{
  "attn_scale": 0.125,
  "extras": ["capped logits"],
  "init_std_down": 0.00534,
  "optimizer": "adamw",
  "weight_decay": 0.096,
  "batch_tokens": 131072,
  "doc_mask": true,
  "max_steps": 8126
}
Each number is 200 + 20 x the weight over its row's rms, rounded and kept within 0 to 999. Layers, rows and columns count from 0. The size before them is the row's rms in percent of the matrix's.

# up: layer 3 MLP up, 1792x448, rms 0.051, rows 1682-1741, columns 224-279
# down: layer 3 MLP down (transposed), 1792x448, rms 0.0379, rows 1682-1741, columns 224-279
up1682,089,189,241,192,201,197,200,192,204,174,203,216,190,196,209,197,228,200,182,217,193,205,220,198,207,228,168,203,183,170,208,188,174,181,189,178,197,250,236,208,217,162,240,176,183,183,201,180,204,195,199,179,221,212,160,199,204
down1682,082,184,149,176,249,207,189,194,186,206,207,205,167,195,167,167,212,188,209,182,201,205,200,213,171,210,194,219,189,179,162,181,179,208,185,191,241,214,166,229,196,189,179,197,195,172,195,227,150,164,183,211,186,211,205,179,206
up1683,107,190,202,193,179,198,166,207,180,230,213,213,174,218,205,192,207,193,219,212,217,199,196,237,157,212,232,194,195,180,224,221,180,199,190,221,193,182,222,200,182,222,209,186,206,194,232,196,196,197,217,242,233,169,187,195,199
down1683,093,205,208,201,165,192,179,179,202,210,216,244,226,208,203,183,194,188,193,212,207,211,166,234,178,189,183,198,191,187,178,190,159,171,158,198,229,228,168,221,209,213,233,187,194,186,191,183,205,238,217,170,217,173,196,181,208
up1684,102,210,220,197,241,199,223,171,209,208,233,171,196,218,195,183,190,196,160,216,205,181,223,199,207,186,223,189,202,192,168,195,201,185,194,227,195,227,219,187,207,176,235,182,185,173,170,192,173,207,221,212,207,217,171,193,195
down1684,135,223,170,223,155,209,177,204,202,204,162,216,208,188,204,201,217,194,230,187,182,214,220,191,195,227,218,206,176,191,225,210,178,210,228,179,208,190,210,206,187,212,169,253,209,218,232,218,233,182,181,208,189,164,209,207,215
up1685,108,219,171,187,220,222,209,199,184,199,215,237,181,227,188,249,220,205,217,177,196,183,220,209,203,202,186,201,206,187,150,212,217,194,202,198,224,210,212,201,187,202,210,186,168,162,168,201,180,176,185,186,224,196,183,207,216
down1685,103,197,197,182,218,201,202,194,168,187,234,191,207,167,203,229,181,188,199,210,200,195,169,213,221,216,212,213,214,243,189,172,232,211,206,208,223,209,168,220,223,215,207,180,259,200,219,226,194,195,185,175,191,147,214,230,205
up1686,117,174,196,218,221,186,175,239,203,184,218,179,197,184,208,184,215,211,210,184,198,192,219,192,217,210,168,157,211,190,225,244,248,194,195,200,156,212,213,219,200,196,234,166,179,194,205,190,157,200,198,204,200,217,216,196,188
down1686,121,191,192,228,196,169,211,188,233,186,210,190,174,205,197,236,192,217,238,193,225,182,218,207,224,194,230,214,196,230,172,215,183,231,193,208,234,199,176,216,154,261,193,173,213,189,178,196,175,203,202,201,187,200,215,232,218
up1687,079,184,191,209,200,192,197,221,175,194,222,200,171,207,208,188,216,204,186,200,209,180,227,168,208,192,223,159,169,185,198,215,199,206,194,195,183,239,243,182,209,194,225,183,203,177,212,175,194,187,167,213,214,205,191,177,197
down1687,069,177,182,215,202,230,206,215,178,212,230,191,172,196,185,203,211,199,205,211,254,200,205,207,182,183,215,200,181,173,181,211,174,206,207,193,193,212,193,177,211,198,219,184,191,210,220,210,205,178,181,209,239,213,178,188,222
up1688,121,214,204,226,190,193,236,189,200,195,192,179,168,190,202,215,210,202,203,193,196,225,210,181,177,235,188,203,182,194,187,181,195,162,166,186,182,198,213,188,212,187,209,189,198,195,200,196,229,194,193,235,217,210,169,208,185
down1688,133,161,184,197,196,189,197,206,191,204,193,191,184,227,211,194,216,193,190,181,181,193,204,187,187,215,185,199,175,167,195,163,178,202,194,176,195,185,212,207,203,196,237,215,189,194,222,179,225,196,195,235,206,217,174,185,210
up1689,107,203,206,216,180,174,203,199,206,170,228,187,190,216,199,221,224,191,232,234,210,196,208,193,180,182,208,190,206,198,176,195,220,212,169,224,203,223,195,209,201,208,231,193,228,198,187,182,151,207,206,221,201,217,173,202,211
down1689,099,205,217,219,220,189,204,234,215,212,194,200,196,195,192,215,196,188,165,234,202,219,176,198,190,201,154,230,236,245,170,220,202,171,228,173,199,198,202,198,227,213,191,183,179,177,171,199,208,192,193,178,184,181,203,209,189
up1690,106,204,185,219,211,177,220,215,209,189,191,185,204,239,188,222,200,198,190,215,206,210,261,180,180,169,203,184,207,196,210,164,208,213,192,219,192,186,206,176,184,209,214,220,184,213,158,175,168,194,206,253,221,206,177,179,178
down1690,111,195,189,209,185,189,199,185,207,172,222,199,193,185,182,180,196,197,227,195,194,219,245,277,189,169,176,231,203,177,247,176,168,237,211,216,226,244,210,214,195,204,151,198,202,213,238,189,183,214,167,216,202,213,181,216,195
up1691,096,141,195,242,202,173,183,191,192,238,218,194,188,202,234,230,220,201,193,192,193,181,215,199,155,208,218,166,215,184,191,187,185,177,174,236,165,200,217,181,228,174,231,150,209,173,224,210,195,205,182,166,180,203,177,201,201
down1691,093,200,245,183,211,211,179,222,159,177,188,234,225,165,233,198,203,172,181,196,211,237,195,216,221,224,177,216,167,230,189,198,215,214,200,209,187,212,205,222,167,204,187,202,209,197,214,213,209,187,205,194,215,178,158,202,210
up1692,083,180,208,205,206,192,192,214,196,208,197,221,193,180,195,187,202,203,177,194,193,194,193,221,208,229,217,204,225,191,200,202,218,193,192,178,203,173,224,229,194,178,210,184,207,192,198,189,171,229,240,174,211,223,221,224,202
down1692,087,202,189,208,231,195,234,178,176,180,179,195,224,183,179,204,146,190,177,220,173,201,238,174,225,224,203,203,184,205,195,238,168,170,221,202,210,197,195,204,202,214,197,218,214,206,208,175,219,188,192,229,197,203,171,172,211
up1693,085,180,202,211,187,189,205,207,154,228,233,208,180,214,188,204,210,218,196,181,212,187,248,198,185,205,216,171,179,187,167,197,199,183,190,181,186,212,235,136,200,164,239,165,220,194,191,190,219,201,148,224,233,220,183,187,183
down1693,076,178,183,232,204,225,198,214,147,216,236,197,175,183,202,206,218,198,193,185,220,169,247,209,193,193,194,174,182,177,185,205,177,213,177,192,204,217,216,181,193,181,215,165,197,208,212,177,214,186,177,202,233,198,197,190,213
up1694,102,225,174,208,201,200,192,205,210,190,275,208,183,232,182,189,215,198,214,232,202,194,219,190,208,212,170,175,214,196,200,215,211,224,203,215,178,187,212,164,193,160,205,227,214,182,193,190,185,205,180,231,235,181,209,175,188
down1694,098,200,206,186,184,209,205,260,218,195,209,177,220,200,196,171,160,203,210,223,194,177,203,194,195,148,202,166,199,227,205,220,217,206,155,189,194,187,185,206,193,190,208,180,208,208,185,214,199,244,251,162,213,193,180,198,213
up1695,098,202,199,226,210,199,224,181,187,223,175,170,194,185,220,222,211,203,163,187,169,178,250,221,182,187,198,154,193,197,193,225,236,229,175,221,180,233,216,164,232,151,214,181,191,188,205,184,233,169,205,202,214,211,184,203,190
down1695,107,209,212,211,180,199,224,195,221,197,175,212,196,201,209,245,251,204,174,226,213,190,209,221,172,258,195,233,187,184,195,238,196,202,222,204,204,189,191,196,208,185,190,169,254,161,215,227,180,250,233,179,190,213,203,252,201
up1696,098,246,170,225,193,194,194,222,169,220,218,237,186,200,208,203,216,203,169,172,222,185,203,206,186,234,205,188,191,179,182,214,197,181,199,163,158,197,213,184,194,195,201,184,162,153,179,203,193,188,176,215,258,205,193,184,182
down1696,096,162,207,196,213,222,180,223,181,202,190,208,184,191,225,212,164,188,228,184,191,224,191,177,219,181,223,214,185,194,199,209,236,215,195,190,238,226,191,170,221,201,200,177,218,207,192,205,185,240,189,197,165,210,163,162,215
up1697,078,202,228,197,240,195,183,194,161,203,186,184,239,206,204,203,239,188,194,205,220,176,223,202,185,176,189,185,169,188,188,195,232,155,210,203,182,182,181,190,210,167,236,189,218,230,175,175,204,157,193,149,178,177,207,182,200
down1697,079,201,187,157,228,201,163,217,202,236,224,172,224,186,207,234,209,189,227,171,206,220,185,180,175,180,190,221,233,210,220,190,173,198,209,203,178,224,227,190,215,191,183,223,164,230,197,216,213,219,165,228,215,197,186,222,196
up1698,095,238,191,231,227,197,180,186,197,217,214,153,215,199,190,204,249,210,188,222,171,192,229,154,207,210,195,185,199,185,185,171,210,206,182,222,203,220,227,197,177,180,203,173,184,202,203,178,199,184,203,182,182,200,202,209,180
down1698,099,209,207,171,197,202,203,194,172,177,199,221,184,187,199,190,199,219,205,189,177,180,200,233,185,174,221,216,190,215,212,179,222,180,181,212,206,203,201,224,222,204,182,217,215,200,195,187,215,173,202,229,179,178,172,242,197
up1699,074,180,240,195,214,168,210,195,166,223,187,220,208,217,208,216,210,179,188,208,180,183,239,186,209,240,178,182,186,175,191,176,201,133,230,198,200,215,224,203,212,193,198,169,211,202,210,195,206,190,198,220,189,225,208,185,158
down1699,068,189,198,224,199,207,196,187,163,183,214,170,209,200,206,231,200,157,216,206,240,214,233,206,216,205,221,211,191,203,199,206,234,175,238,218,199,175,155,205,171,177,208,184,182,187,213,211,204,211,204,192,212,185,183,176,168
up1700,120,197,184,217,196,184,199,203,213,205,204,255,189,207,202,183,256,193,210,238,211,184,175,184,144,223,220,192,223,217,210,207,212,191,182,173,199,205,213,176,229,171,246,218,181,190,206,192,188,180,183,189,197,182,200,185,193
down1700,113,178,230,169,194,204,171,203,231,190,232,216,166,147,207,212,178,185,228,230,204,212,174,208,208,253,189,198,227,188,212,214,195,185,212,188,167,174,190,195,215,223,244,218,204,197,211,177,226,202,214,212,191,211,190,197,197
up1701,111,197,202,184,216,201,232,225,197,214,190,222,187,237,154,196,199,224,209,240,210,163,208,201,205,187,219,201,184,195,181,184,202,204,220,205,194,188,207,177,193,179,238,210,173,186,198,220,176,187,172,190,218,204,200,181,182
down1701,107,197,210,209,234,201,198,186,218,187,159,213,196,210,225,199,180,187,202,218,221,206,216,251,182,188,228,210,196,218,198,185,187,232,163,212,175,206,200,198,169,197,224,192,204,211,202,210,195,223,234,232,189,170,201,205,199
up1702,109,204,217,203,220,208,204,219,184,207,180,212,186,184,224,185,181,200,193,195,197,208,194,192,185,170,225,205,170,186,208,184,209,181,172,182,205,220,205,221,177,187,206,175,233,205,204,187,213,205,206,178,176,219,188,201,203
down1702,101,202,214,212,202,202,196,189,201,197,204,213,211,196,187,206,185,202,198,193,220,208,204,207,189,185,211,192,225,199,224,173,218,191,221,185,194,202,176,182,237,218,164,175,184,217,170,211,184,185,220,207,205,193,211,192,191
up1703,118,198,223,179,206,192,141,207,194,206,212,219,170,204,220,190,205,209,219,234,206,160,218,177,223,201,223,193,184,174,202,211,233,212,185,165,219,241,207,212,178,208,210,174,184,179,208,201,224,188,155,191,254,239,177,181,202
down1703,134,217,182,212,216,220,182,225,161,201,221,195,187,187,224,202,206,189,161,222,215,208,169,220,210,190,211,189,198,185,206,236,186,207,160,186,209,223,220,213,193,212,178,206,206,173,196,203,215,210,192,176,193,191,166,188,248
up1704,106,227,225,207,202,172,167,167,200,198,233,184,184,165,233,179,244,200,220,214,194,188,237,164,190,167,202,158,191,194,201,214,195,207,156,182,187,199,213,198,186,162,219,184,168,192,214,203,208,187,212,199,223,231,173,220,189
down1704,089,206,214,232,182,192,169,186,195,183,242,171,183,196,203,195,228,204,225,184,216,187,202,208,201,192,192,194,210,198,187,197,205,223,177,210,212,175,195,197,220,207,167,181,242,221,243,200,194,187,216,211,248,231,184,212,201
up1705,098,222,202,222,183,185,234,217,211,189,196,212,194,206,189,204,214,202,214,173,181,204,207,214,207,187,198,192,207,205,192,198,248,183,197,216,203,183,205,206,231,198,204,186,190,201,208,211,197,225,202,213,195,209,230,208,190
down1705,092,230,188,195,169,176,213,144,194,208,254,208,209,185,213,173,171,206,186,218,193,208,169,182,197,174,198,175,189,165,206,203,205,195,218,195,187,228,202,194,184,193,176,202,209,236,193,178,190,192,182,178,195,187,216,216,194
up1706,096,237,163,189,203,210,195,189,213,187,186,182,209,227,229,201,231,199,226,247,203,215,215,185,189,215,197,166,172,180,233,216,223,195,158,193,202,203,198,201,207,193,187,198,163,188,235,179,218,213,193,212,214,191,194,194,200
down1706,076,184,180,204,170,180,234,175,193,210,193,206,187,183,207,218,213,188,190,188,184,224,211,222,226,220,222,211,191,199,215,217,258,204,193,211,243,167,195,200,180,213,230,184,189,204,215,213,192,193,212,203,164,168,207,208,195
up1707,100,216,221,247,182,182,174,204,208,222,204,199,178,170,204,183,216,199,186,195,209,195,219,197,148,211,214,194,160,196,192,198,223,208,192,221,161,228,208,215,194,209,182,198,226,208,203,207,220,193,218,222,210,207,159,186,193
down1707,095,204,218,191,197,201,195,190,192,183,205,174,193,180,196,213,212,188,228,195,203,188,188,139,203,168,221,184,171,195,227,235,221,231,201,200,232,182,193,207,175,214,183,186,220,182,216,205,204,236,215,252,160,168,200,162,197
up1708,103,166,203,224,199,184,194,208,191,169,192,253,189,225,198,176,248,197,214,214,204,180,211,202,200,176,203,175,171,178,194,200,171,215,175,208,195,211,223,179,230,180,224,195,168,151,184,233,165,190,199,173,212,200,167,216,188
down1708,098,210,208,230,214,194,189,162,181,195,212,198,196,207,205,204,185,192,230,202,202,204,241,224,245,208,244,187,181,211,211,201,208,236,195,205,200,218,200,217,197,201,231,174,177,219,210,206,235,182,212,178,241,214,218,235,219
up1709,085,215,162,233,199,187,201,163,216,203,213,185,185,219,227,182,238,205,203,234,182,201,233,186,225,227,187,162,207,177,193,200,189,171,197,222,220,161,233,224,199,212,212,202,202,193,226,208,192,204,227,206,214,207,199,213,196
down1709,097,205,175,198,216,195,190,219,180,204,210,202,183,212,189,217,193,186,175,165,205,218,174,224,191,177,188,208,194,213,216,218,193,168,154,211,187,240,210,232,217,191,183,185,222,236,219,206,164,212,183,204,202,166,177,213,226
up1710,101,221,188,191,168,211,160,179,200,213,204,234,185,205,210,206,243,215,189,196,203,168,216,201,207,205,199,193,169,169,166,172,209,208,188,165,149,186,214,180,209,199,202,199,167,179,166,192,191,179,169,178,201,204,168,189,191
down1710,112,214,184,173,200,191,177,179,190,221,195,197,226,179,223,201,186,209,204,220,197,216,177,189,167,189,219,215,175,175,226,211,177,194,190,167,195,219,199,193,168,200,198,198,223,179,177,190,181,197,165,161,177,222,172,191,210
up1711,109,202,214,206,180,193,197,169,213,205,192,199,206,235,238,183,207,212,183,170,206,185,211,180,198,200,197,191,196,185,203,185,206,169,234,234,198,212,185,193,208,219,233,220,224,193,229,215,209,179,207,219,195,197,197,203,178
down1711,112,201,180,191,163,211,207,220,161,183,181,203,172,210,221,184,239,194,189,173,230,209,190,218,186,168,257,214,215,182,193,194,191,203,174,220,177,186,231,158,248,172,229,216,202,214,211,189,188,189,198,197,172,187,161,154,201
up1712,094,163,212,265,197,197,217,214,170,174,200,206,148,187,196,147,199,206,195,196,199,203,216,181,176,213,212,164,181,187,187,194,194,201,175,215,145,198,226,192,237,175,230,177,232,190,241,204,230,178,191,201,215,239,171,184,194
down1712,087,192,210,222,199,215,198,181,166,219,224,200,178,234,205,204,206,176,210,207,236,183,236,194,179,204,208,186,170,199,192,190,188,211,202,213,195,191,198,228,205,188,214,182,203,197,191,188,210,187,168,196,219,208,226,186,199
up1713,106,188,232,208,219,204,178,209,180,191,199,219,219,177,190,189,216,226,227,228,187,193,206,164,194,208,184,181,199,152,176,216,195,210,161,195,157,228,225,203,199,202,250,193,196,144,177,198,188,212,191,187,191,196,188,173,194
down1713,101,210,197,194,198,188,186,187,210,195,181,205,194,192,154,210,191,202,180,184,197,192,199,187,155,178,216,211,239,225,196,200,210,168,212,173,165,207,199,211,217,238,223,210,195,193,183,201,227,190,227,192,188,232,179,183,215
up1714,111,177,178,202,184,181,211,241,209,204,194,195,168,201,228,198,228,202,230,201,190,180,196,210,171,201,199,184,196,230,200,175,177,183,161,211,214,216,217,154,216,230,225,203,201,171,207,188,187,221,203,213,199,218,203,174,184
down1714,111,216,177,174,187,208,213,200,195,224,190,179,212,210,211,203,207,211,183,170,197,238,206,218,179,199,175,213,204,189,190,174,212,210,194,198,180,173,204,229,220,174,234,229,176,203,216,195,187,170,183,212,212,210,254,195,211
up1715,080,181,206,216,219,204,187,201,184,185,227,174,178,221,187,179,225,198,186,220,210,195,224,213,198,217,234,169,201,158,220,190,203,170,187,205,197,213,221,202,197,170,205,205,199,174,202,176,212,174,174,202,210,187,178,172,179
down1715,073,170,197,206,207,233,208,198,173,200,219,179,164,204,196,202,205,190,202,203,232,196,230,182,210,195,240,205,177,162,174,204,203,209,199,203,211,225,199,194,220,212,215,173,184,192,204,195,216,178,186,193,211,208,196,155,213
up1716,082,186,197,175,242,188,188,184,210,183,230,164,201,222,202,194,215,201,199,217,190,205,201,208,188,191,178,196,198,198,190,234,207,205,169,224,170,199,199,180,215,193,193,172,207,207,251,194,219,223,180,158,225,180,223,178,198
down1716,081,192,211,226,213,214,234,206,231,188,195,199,208,136,191,195,190,186,206,170,211,214,192,206,177,175,201,209,234,209,203,205,200,191,197,185,209,211,231,192,198,223,221,215,195,197,223,192,207,195,205,207,207,213,216,215,211
up1717,110,239,181,180,198,195,202,208,200,202,194,205,186,200,207,157,220,212,212,216,191,209,225,190,213,217,190,168,171,167,129,195,193,198,183,179,233,238,239,185,238,185,224,191,175,159,233,196,205,162,191,206,204,197,165,188,205
down1717,100,203,181,212,226,200,215,176,206,201,213,234,211,218,227,198,231,215,201,194,201,231,195,201,146,210,207,193,218,198,173,244,197,215,219,214,189,178,184,231,176,194,189,204,210,176,204,225,212,206,191,206,183,185,181,203,224
up1718,091,173,200,189,210,195,194,192,153,193,228,208,167,187,201,182,201,193,160,191,206,203,229,234,208,196,190,172,199,190,206,227,210,207,156,198,191,220,235,186,189,170,180,195,184,173,234,186,207,193,172,223,233,204,183,182,209
down1718,093,187,182,205,218,221,204,219,213,212,218,208,186,212,200,199,231,193,190,198,222,182,205,247,207,201,200,174,170,192,175,213,202,219,147,182,207,239,205,206,205,193,202,188,194,191,228,199,236,179,195,200,216,200,183,185,218
up1719,106,204,200,173,212,202,219,243,187,242,217,215,202,208,176,191,192,190,218,230,217,170,210,193,193,152,155,189,206,206,228,225,255,207,224,218,190,231,213,184,163,186,210,187,187,184,194,187,169,195,206,205,189,217,184,201,203
down1719,110,190,207,230,181,206,180,203,183,173,205,185,218,196,205,248,211,202,177,208,223,237,181,219,183,212,220,197,184,175,186,176,205,230,178,199,199,226,172,202,170,246,146,195,206,211,260,192,229,208,177,146,174,229,164,183,198
up1720,080,184,201,213,195,182,199,212,185,209,205,163,190,212,209,176,217,207,171,214,207,190,221,166,198,212,204,165,180,156,182,199,197,207,161,201,195,225,243,189,194,170,230,201,217,191,194,184,200,198,173,219,181,209,177,186,190
down1720,068,184,197,220,226,213,208,191,158,224,218,182,186,196,207,187,209,194,192,192,233,191,233,187,184,180,212,203,178,153,201,206,181,186,167,205,170,226,200,205,201,208,207,171,203,203,215,229,192,200,202,204,212,227,193,190,216
up1721,088,204,193,199,183,208,190,218,183,198,215,214,180,214,230,209,218,202,175,180,208,180,162,210,185,190,172,208,180,204,163,186,235,228,185,169,219,221,201,190,201,155,219,200,154,191,194,184,188,155,203,198,235,210,176,185,196
down1721,094,180,175,221,228,201,158,203,197,175,190,217,186,178,198,175,180,193,215,198,200,228,192,177,212,179,214,194,205,224,185,228,207,199,188,182,199,227,187,181,204,206,192,184,211,216,199,184,214,200,213,190,207,201,182,190,224
up1722,104,193,182,227,187,203,199,230,185,189,191,233,186,177,199,220,184,208,197,168,208,168,190,187,179,171,239,172,174,207,191,216,215,213,164,198,174,220,201,199,187,163,215,207,199,178,200,218,167,196,198,196,182,202,203,171,181
down1722,103,182,191,205,208,200,196,228,204,214,192,217,185,194,216,190,218,209,228,168,178,195,253,197,208,201,208,214,197,227,197,184,206,168,214,224,214,204,221,193,195,198,195,218,175,199,183,188,226,189,210,227,203,180,204,229,208
up1723,108,143,218,186,214,182,160,195,189,217,230,200,201,235,212,203,227,194,208,166,213,191,183,184,183,181,239,197,198,186,219,210,224,213,193,215,206,156,217,209,234,181,217,178,189,210,206,209,194,221,191,186,228,244,192,204,190
down1723,109,204,206,211,210,187,207,211,188,197,183,229,208,181,198,193,202,181,187,183,204,158,181,216,202,186,201,202,177,211,187,227,186,217,211,192,219,226,207,160,186,196,154,187,187,177,213,193,211,190,206,141,190,167,230,224,196
up1724,113,206,223,262,196,187,209,215,196,152,190,219,167,219,209,165,221,191,202,206,222,186,214,193,164,198,243,197,168,167,189,170,206,187,183,158,210,200,201,151,231,205,208,174,164,184,198,194,225,198,194,201,232,180,195,177,176
down1724,118,168,197,166,227,188,177,187,169,166,230,229,184,196,216,195,156,209,224,205,210,187,212,200,195,197,214,221,214,232,189,189,208,227,189,206,204,199,203,221,178,226,232,188,173,197,218,177,198,181,239,172,169,227,168,199,193
up1725,115,196,230,197,245,194,217,188,224,186,222,177,178,235,216,193,200,187,177,195,194,207,223,146,212,201,241,163,195,220,220,225,253,205,183,185,212,237,206,184,230,235,190,164,205,201,198,179,164,215,197,193,189,235,214,203,200
down1725,113,189,202,195,205,210,171,206,150,204,209,207,226,165,200,172,192,208,214,214,182,257,224,158,180,220,175,195,216,227,225,225,214,216,169,198,169,187,199,237,223,188,191,176,223,176,198,217,191,208,206,179,183,196,207,196,213
up1726,092,175,182,198,200,172,206,181,183,200,180,204,157,196,208,214,215,205,232,197,195,183,185,185,186,218,244,203,229,172,217,223,192,203,198,214,187,224,234,176,224,194,201,163,214,177,175,191,191,209,190,200,200,199,172,174,216
down1726,084,200,182,199,182,180,194,175,198,238,181,160,195,186,207,170,200,231,227,223,189,193,232,191,250,167,211,189,195,183,240,183,208,187,185,200,200,179,189,200,206,233,206,181,202,220,221,207,242,195,190,228,212,230,184,199,196
up1727,096,189,204,204,202,207,210,215,160,219,214,181,184,221,205,183,188,169,179,201,205,206,255,189,175,171,198,169,173,169,191,197,210,184,181,202,169,212,205,165,223,199,212,170,190,195,239,174,191,202,168,220,228,196,200,175,189
down1727,087,188,186,205,197,200,195,197,177,236,229,181,196,199,198,195,220,204,183,208,224,186,254,197,131,207,201,197,191,170,209,202,175,206,183,210,175,220,220,206,205,198,196,189,185,211,210,188,209,186,187,187,231,189,184,172,199
up1728,084,210,181,213,221,205,224,221,164,135,202,215,173,233,154,201,179,183,196,207,213,151,200,208,194,191,236,197,191,200,200,194,207,227,208,204,174,225,230,151,209,192,203,183,181,195,222,172,181,191,168,190,189,185,185,190,217
down1728,080,211,228,204,222,201,209,211,206,215,203,188,208,162,189,212,216,203,197,206,213,202,192,202,228,233,178,176,212,217,182,246,184,199,189,228,217,177,177,164,184,209,212,207,217,180,223,223,213,197,195,176,218,233,211,223,211
up1729,078,163,218,210,203,176,206,193,177,189,234,230,185,220,192,220,209,183,193,204,228,192,197,197,167,220,190,207,182,168,221,183,197,195,183,192,168,199,215,206,206,193,204,180,192,189,230,221,202,193,184,196,206,179,214,178,158
down1729,064,191,182,173,211,209,192,194,180,223,218,229,211,203,184,213,164,183,195,222,223,182,171,217,208,196,220,222,188,185,211,181,221,180,230,227,189,187,164,247,203,223,196,219,196,215,184,177,211,203,195,186,212,160,216,176,178
up1730,099,217,200,209,184,186,214,194,202,220,181,197,203,204,197,232,219,198,183,200,203,174,199,191,173,232,167,184,183,203,177,194,204,160,174,198,181,207,207,189,203,174,230,212,218,205,188,168,212,199,167,208,214,181,218,197,191
down1730,101,205,203,153,216,182,194,177,182,190,246,182,200,196,241,200,182,169,250,219,208,200,246,215,237,165,195,218,203,182,217,181,208,214,196,212,188,197,176,209,179,188,208,226,218,229,186,175,184,243,201,211,233,175,231,182,211
up1731,098,179,257,208,195,206,178,188,198,206,189,239,201,231,214,168,217,201,221,184,190,217,195,213,179,173,201,187,169,211,179,198,202,173,201,228,222,184,202,216,203,221,237,191,185,190,196,181,191,211,201,187,234,242,183,158,204
down1731,089,204,186,189,183,143,164,193,189,196,203,183,210,186,200,191,181,175,202,185,220,206,189,192,212,167,157,225,228,191,237,206,190,200,224,184,218,208,189,214,203,241,196,201,195,234,196,194,214,220,191,230,196,207,187,183,208
up1732,109,203,218,184,252,189,177,231,208,191,177,217,203,188,196,186,184,201,217,180,188,206,193,210,175,233,186,202,164,155,214,206,218,186,192,196,199,229,202,167,206,205,204,198,195,195,210,189,219,189,193,220,191,214,181,213,183
down1732,103,201,167,226,205,192,192,203,210,199,189,208,209,168,243,204,193,191,221,207,221,224,225,253,192,199,171,179,189,227,203,208,209,238,177,199,207,197,197,194,186,230,193,191,183,234,217,201,198,185,192,186,210,204,188,213,208
up1733,105,202,183,208,207,211,196,196,185,206,186,207,195,203,189,180,207,200,187,198,206,185,197,208,189,206,177,195,194,213,177,195,215,220,181,227,176,229,207,214,209,133,211,179,231,206,221,185,193,186,216,194,209,221,187,202,206
down1733,109,203,204,181,193,193,203,185,191,215,187,201,228,212,186,202,212,196,179,203,190,212,197,222,210,181,178,226,228,207,174,209,192,206,202,230,173,198,226,195,196,208,168,229,192,208,223,203,228,213,217,176,203,219,194,206,210
up1734,091,213,190,187,211,194,201,194,192,238,214,169,212,188,218,198,201,186,164,212,209,245,216,232,219,202,187,167,199,182,187,224,194,233,200,212,176,181,210,194,155,192,196,213,219,198,195,178,199,178,176,206,198,222,198,156,205
down1734,101,213,200,159,190,196,182,229,216,197,189,225,186,203,200,206,196,205,166,210,179,172,209,211,174,224,231,175,203,201,171,184,207,183,205,234,184,230,223,191,204,243,203,221,208,184,179,200,208,201,196,190,201,191,179,243,214
up1735,108,225,182,212,180,197,191,234,189,197,190,192,199,216,194,217,193,184,197,208,201,184,212,202,199,184,186,196,159,195,190,202,205,185,216,207,202,210,190,164,215,195,202,186,215,203,177,183,190,200,218,168,229,238,209,203,193
down1735,096,193,196,214,186,204,192,195,196,199,204,211,230,233,179,206,179,202,182,208,222,211,197,182,205,199,235,202,189,214,200,221,219,210,225,210,209,222,239,220,179,194,187,209,196,205,182,170,155,216,220,223,210,219,192,191,169
up1736,116,206,179,153,229,178,190,211,210,202,224,192,187,212,178,181,219,193,225,183,215,223,192,215,177,197,195,180,189,198,187,217,202,188,193,183,189,228,217,170,192,185,230,231,184,160,207,196,179,222,193,242,203,198,219,227,197
down1736,125,208,241,190,205,193,230,222,207,210,197,193,208,205,189,217,194,203,183,210,190,176,190,192,199,223,221,193,207,177,189,196,201,193,213,214,180,237,201,226,218,192,206,201,211,213,212,211,191,196,234,174,207,182,227,200,214
up1737,100,169,238,210,206,164,213,191,208,195,188,221,182,208,218,184,241,192,222,224,203,184,231,190,202,210,195,191,171,198,215,209,189,223,199,224,215,166,229,208,220,157,219,217,216,172,225,206,217,157,196,200,191,198,212,189,197
down1737,090,218,194,227,207,181,206,186,209,193,192,175,204,192,211,191,184,225,202,199,225,234,184,200,221,222,229,197,229,233,187,197,217,196,187,177,206,201,217,202,178,210,171,202,225,203,212,249,213,208,181,235,192,211,179,227,213
up1738,088,172,218,233,205,196,210,212,158,189,221,197,176,207,180,200,214,208,182,210,214,203,209,213,183,196,190,169,181,171,187,204,187,209,189,170,161,202,206,150,210,206,235,204,185,181,226,188,198,191,154,214,239,236,170,155,194
down1738,099,158,165,217,217,225,193,189,191,239,207,202,206,214,222,225,206,193,188,215,253,190,224,191,157,201,193,174,160,179,195,192,163,181,171,166,186,191,206,164,209,190,204,189,171,210,236,237,227,211,199,189,221,210,199,177,215
up1739,122,165,224,165,179,197,213,192,199,217,211,199,198,200,200,219,239,199,219,209,206,176,217,198,192,225,166,188,181,174,208,201,188,208,153,180,156,207,207,204,180,202,227,196,223,173,206,170,202,216,211,218,212,258,160,209,197
down1739,109,188,180,231,216,195,245,195,209,219,205,195,184,194,214,183,216,180,191,224,168,204,204,220,165,190,233,204,210,232,214,165,174,215,198,169,191,203,200,170,220,187,191,203,223,215,174,229,220,191,179,196,226,190,203,202,203
up1740,085,178,208,208,207,182,179,216,162,209,215,215,173,208,199,182,227,198,186,215,205,207,224,193,190,206,205,161,172,166,175,195,210,193,184,206,172,204,222,190,194,170,210,191,198,190,193,183,212,196,158,219,226,198,170,154,197
down1740,068,189,209,203,203,227,213,200,148,211,231,209,165,197,205,183,215,202,195,206,231,204,239,194,180,182,223,192,159,164,213,190,202,203,183,212,176,219,187,191,202,210,201,169,200,179,208,191,214,199,195,199,240,228,179,167,219
up1741,094,207,204,221,193,192,252,186,183,198,235,228,139,220,197,211,187,207,199,175,194,189,202,200,195,190,191,159,201,221,204,168,250,191,192,208,183,201,196,191,214,197,183,185,211,191,181,201,211,194,215,211,210,192,209,205,209
down1741,107,234,232,189,222,192,213,195,200,187,196,183,227,192,178,211,200,209,199,201,211,181,215,191,213,211,181,225,227,231,205,223,163,257,178,187,170,207,195,194,191,216,171,205,209,217,219,182,204,217,193,203,170,209,174,220,211